Weights of a small transformer language model.
Size: 16 layers, width 64, MLP 256 SwiGLU, vocabulary 4096, 1.59M parameters.
Architecture: RMSNorm before each block, rotary positions, biases, untied embeddings.
Training: 104M tokens, 5916 steps.
Each number is 200 + 30 x the weight over its row's rms, rounded and kept within 0 to 999. Layers, rows and columns count from 0. The size before them is the row's rms in percent of the matrix's.

# down: layer 3 MLP down (transposed), 256x64, rms 0.171, rows 186-192, columns 0-63
# gate: layer 3 MLP gate, 256x64, rms 0.16, rows 187-193, columns 0-63
# up: layer 3 MLP up, 256x64, rms 0.15, rows 187-193, columns 0-63
down186,104,207,203,183,228,220,210,170,200,230,191,193,151,173,156,194,219,184,158,128,168,173,176,213,210,160,210,171,271,206,209,231,248,182,189,231,166,227,210,205,176,210,176,231,230,240,182,184,172,214,154,241,182,195,207,181,136,177,212,168,168,165,155,247,163
gate187,090,206,178,212,205,213,196,184,199,172,255,161,227,203,220,249,208,180,206,220,234,213,188,155,176,211,228,156,212,204,249,232,123,231,206,251,212,190,176,185,206,246,227,218,170,163,200,177,223,199,161,173,144,190,206,134,198,165,229,183,211,235,250,233,242
up187,090,170,160,238,162,223,229,219,156,192,143,251,182,217,209,140,213,192,206,181,228,249,194,194,177,212,175,227,152,208,150,186,255,229,149,198,161,191,171,168,193,181,161,209,196,223,155,201,167,181,224,255,216,229,184,224,209,257,179,213,186,182,169,215,177
down187,092,281,153,243,215,162,218,239,173,179,239,181,187,224,170,198,197,173,190,206,218,191,212,193,215,175,200,191,196,204,169,198,182,206,210,201,247,163,218,224,208,231,169,231,263,146,242,247,214,220,143,244,228,153,228,167,223,181,209,188,200,254,244,194,204
gate188,101,183,154,225,171,205,212,205,223,250,181,225,238,193,204,166,212,228,159,199,183,245,157,212,232,150,196,219,181,198,214,244,135,220,235,183,186,171,190,186,205,206,211,263,243,207,275,167,146,181,147,225,226,202,185,200,229,167,196,240,207,217,206,179,165
up188,102,194,221,176,189,200,206,202,201,210,190,188,172,222,209,213,226,211,217,153,186,177,189,132,191,179,101,170,140,167,213,177,196,187,215,240,185,227,175,184,266,194,206,192,213,226,174,202,213,181,211,199,210,209,115,205,227,223,195,197,280,182,164,239,182
down188,107,181,203,257,173,191,209,208,165,232,216,173,187,180,196,204,132,173,165,264,178,244,175,212,229,219,222,235,232,237,183,235,122,187,233,194,180,204,213,165,209,153,204,261,193,209,225,136,173,208,186,182,194,206,234,196,208,155,168,203,207,235,174,179,178
gate189,097,235,176,196,140,215,209,218,258,210,189,213,186,173,225,244,201,183,197,186,240,202,186,233,235,218,261,203,203,149,267,238,184,202,180,220,218,196,152,231,200,279,211,197,215,175,177,248,240,146,178,190,129,186,233,193,201,178,206,185,215,207,210,197,206
up189,103,181,169,165,226,173,163,228,203,215,162,179,242,137,173,220,171,203,192,227,232,235,198,237,252,200,198,249,204,182,230,132,226,168,248,200,232,205,241,167,192,184,263,160,153,230,148,210,230,242,224,209,182,183,196,194,184,205,179,198,183,199,184,237,202
down189,105,214,172,201,160,163,164,146,206,171,160,216,175,213,127,206,189,196,191,193,204,221,188,196,211,208,226,197,176,170,247,288,206,156,165,220,193,186,163,187,229,212,188,127,207,189,211,225,217,193,163,149,201,224,208,202,205,175,246,136,199,179,166,204,230
gate190,094,195,187,151,220,217,199,281,167,168,247,221,250,199,220,236,217,214,210,195,163,183,177,202,241,192,212,186,201,275,225,147,179,232,188,187,171,207,232,225,137,187,144,205,190,157,243,189,166,220,168,209,182,245,225,230,212,221,211,229,205,179,218,216,196
up190,094,236,193,186,136,243,203,193,209,133,203,228,219,162,200,198,191,179,219,261,271,161,216,229,201,231,223,214,224,172,206,218,177,169,189,186,186,169,147,246,200,225,214,198,270,183,183,217,228,183,177,199,202,174,204,170,129,202,221,197,146,225,177,195,192
down190,101,198,170,197,172,242,206,219,186,210,229,219,209,177,190,148,180,155,195,204,156,173,232,235,186,226,220,260,202,177,183,139,217,152,168,180,212,208,201,248,160,239,280,206,250,208,182,195,261,195,178,232,223,176,205,265,218,173,180,191,208,210,174,197,187
gate191,095,154,255,227,177,140,260,203,194,250,182,197,153,201,207,170,158,175,174,176,200,203,204,237,212,206,153,162,248,180,181,247,245,204,164,237,252,217,212,172,213,235,182,206,199,216,207,218,175,149,229,187,172,183,222,215,233,222,265,202,206,196,179,177,200
up191,076,176,209,257,154,200,242,272,198,224,178,192,143,189,219,168,174,177,189,188,200,181,167,273,238,183,179,206,201,179,202,251,249,235,185,248,199,231,207,165,243,229,220,191,201,210,207,168,189,140,227,195,186,217,223,239,181,191,260,210,200,187,167,209,188
down191,088,207,140,186,220,223,172,198,182,99,240,174,248,239,184,232,216,251,202,197,210,172,190,144,200,155,191,222,194,212,218,141,154,225,220,213,158,226,185,229,178,209,243,202,196,182,193,219,237,239,164,216,240,186,189,202,188,188,165,195,226,204,203,173,236
gate192,094,194,163,118,204,170,208,224,247,204,230,205,254,222,222,115,188,241,158,138,172,205,178,190,207,216,231,218,222,246,234,180,219,227,190,270,203,180,211,184,206,226,159,226,219,246,219,213,196,169,196,196,195,187,189,193,225,180,239,201,159,207,200,219,193
up192,100,209,191,193,248,149,199,243,235,200,251,194,196,168,152,190,170,169,161,207,218,203,210,178,224,215,171,148,184,245,169,190,168,225,162,173,234,142,184,241,200,209,241,184,171,226,182,220,242,229,193,143,173,176,168,205,225,180,160,230,228,212,261,195,176
down192,090,194,225,219,164,243,180,187,207,214,192,264,183,233,193,147,217,218,193,171,228,189,169,229,218,159,186,189,174,211,160,196,154,137,207,137,269,192,193,198,250,188,193,192,218,185,165,181,174,163,223,170,174,198,243,214,183,183,127,207,177,216,232,194,236
gate193,106,194,174,219,227,210,256,170,230,200,217,169,198,190,179,201,233,205,140,154,203,198,173,171,242,213,158,220,157,248,208,196,198,180,215,217,221,179,254,190,181,132,172,202,141,202,175,196,215,197,182,180,207,256,163,208,233,276,170,210,229,233,221,170,233
up193,103,207,208,215,211,189,156,223,219,165,173,218,224,174,249,174,209,254,229,156,242,195,242,192,175,216,240,215,194,180,214,191,177,216,183,181,168,182,177,178,217,210,217,235,202,198,236,152,230,208,202,279,223,236,255,171,201,144,244,202,154,247,254,202,186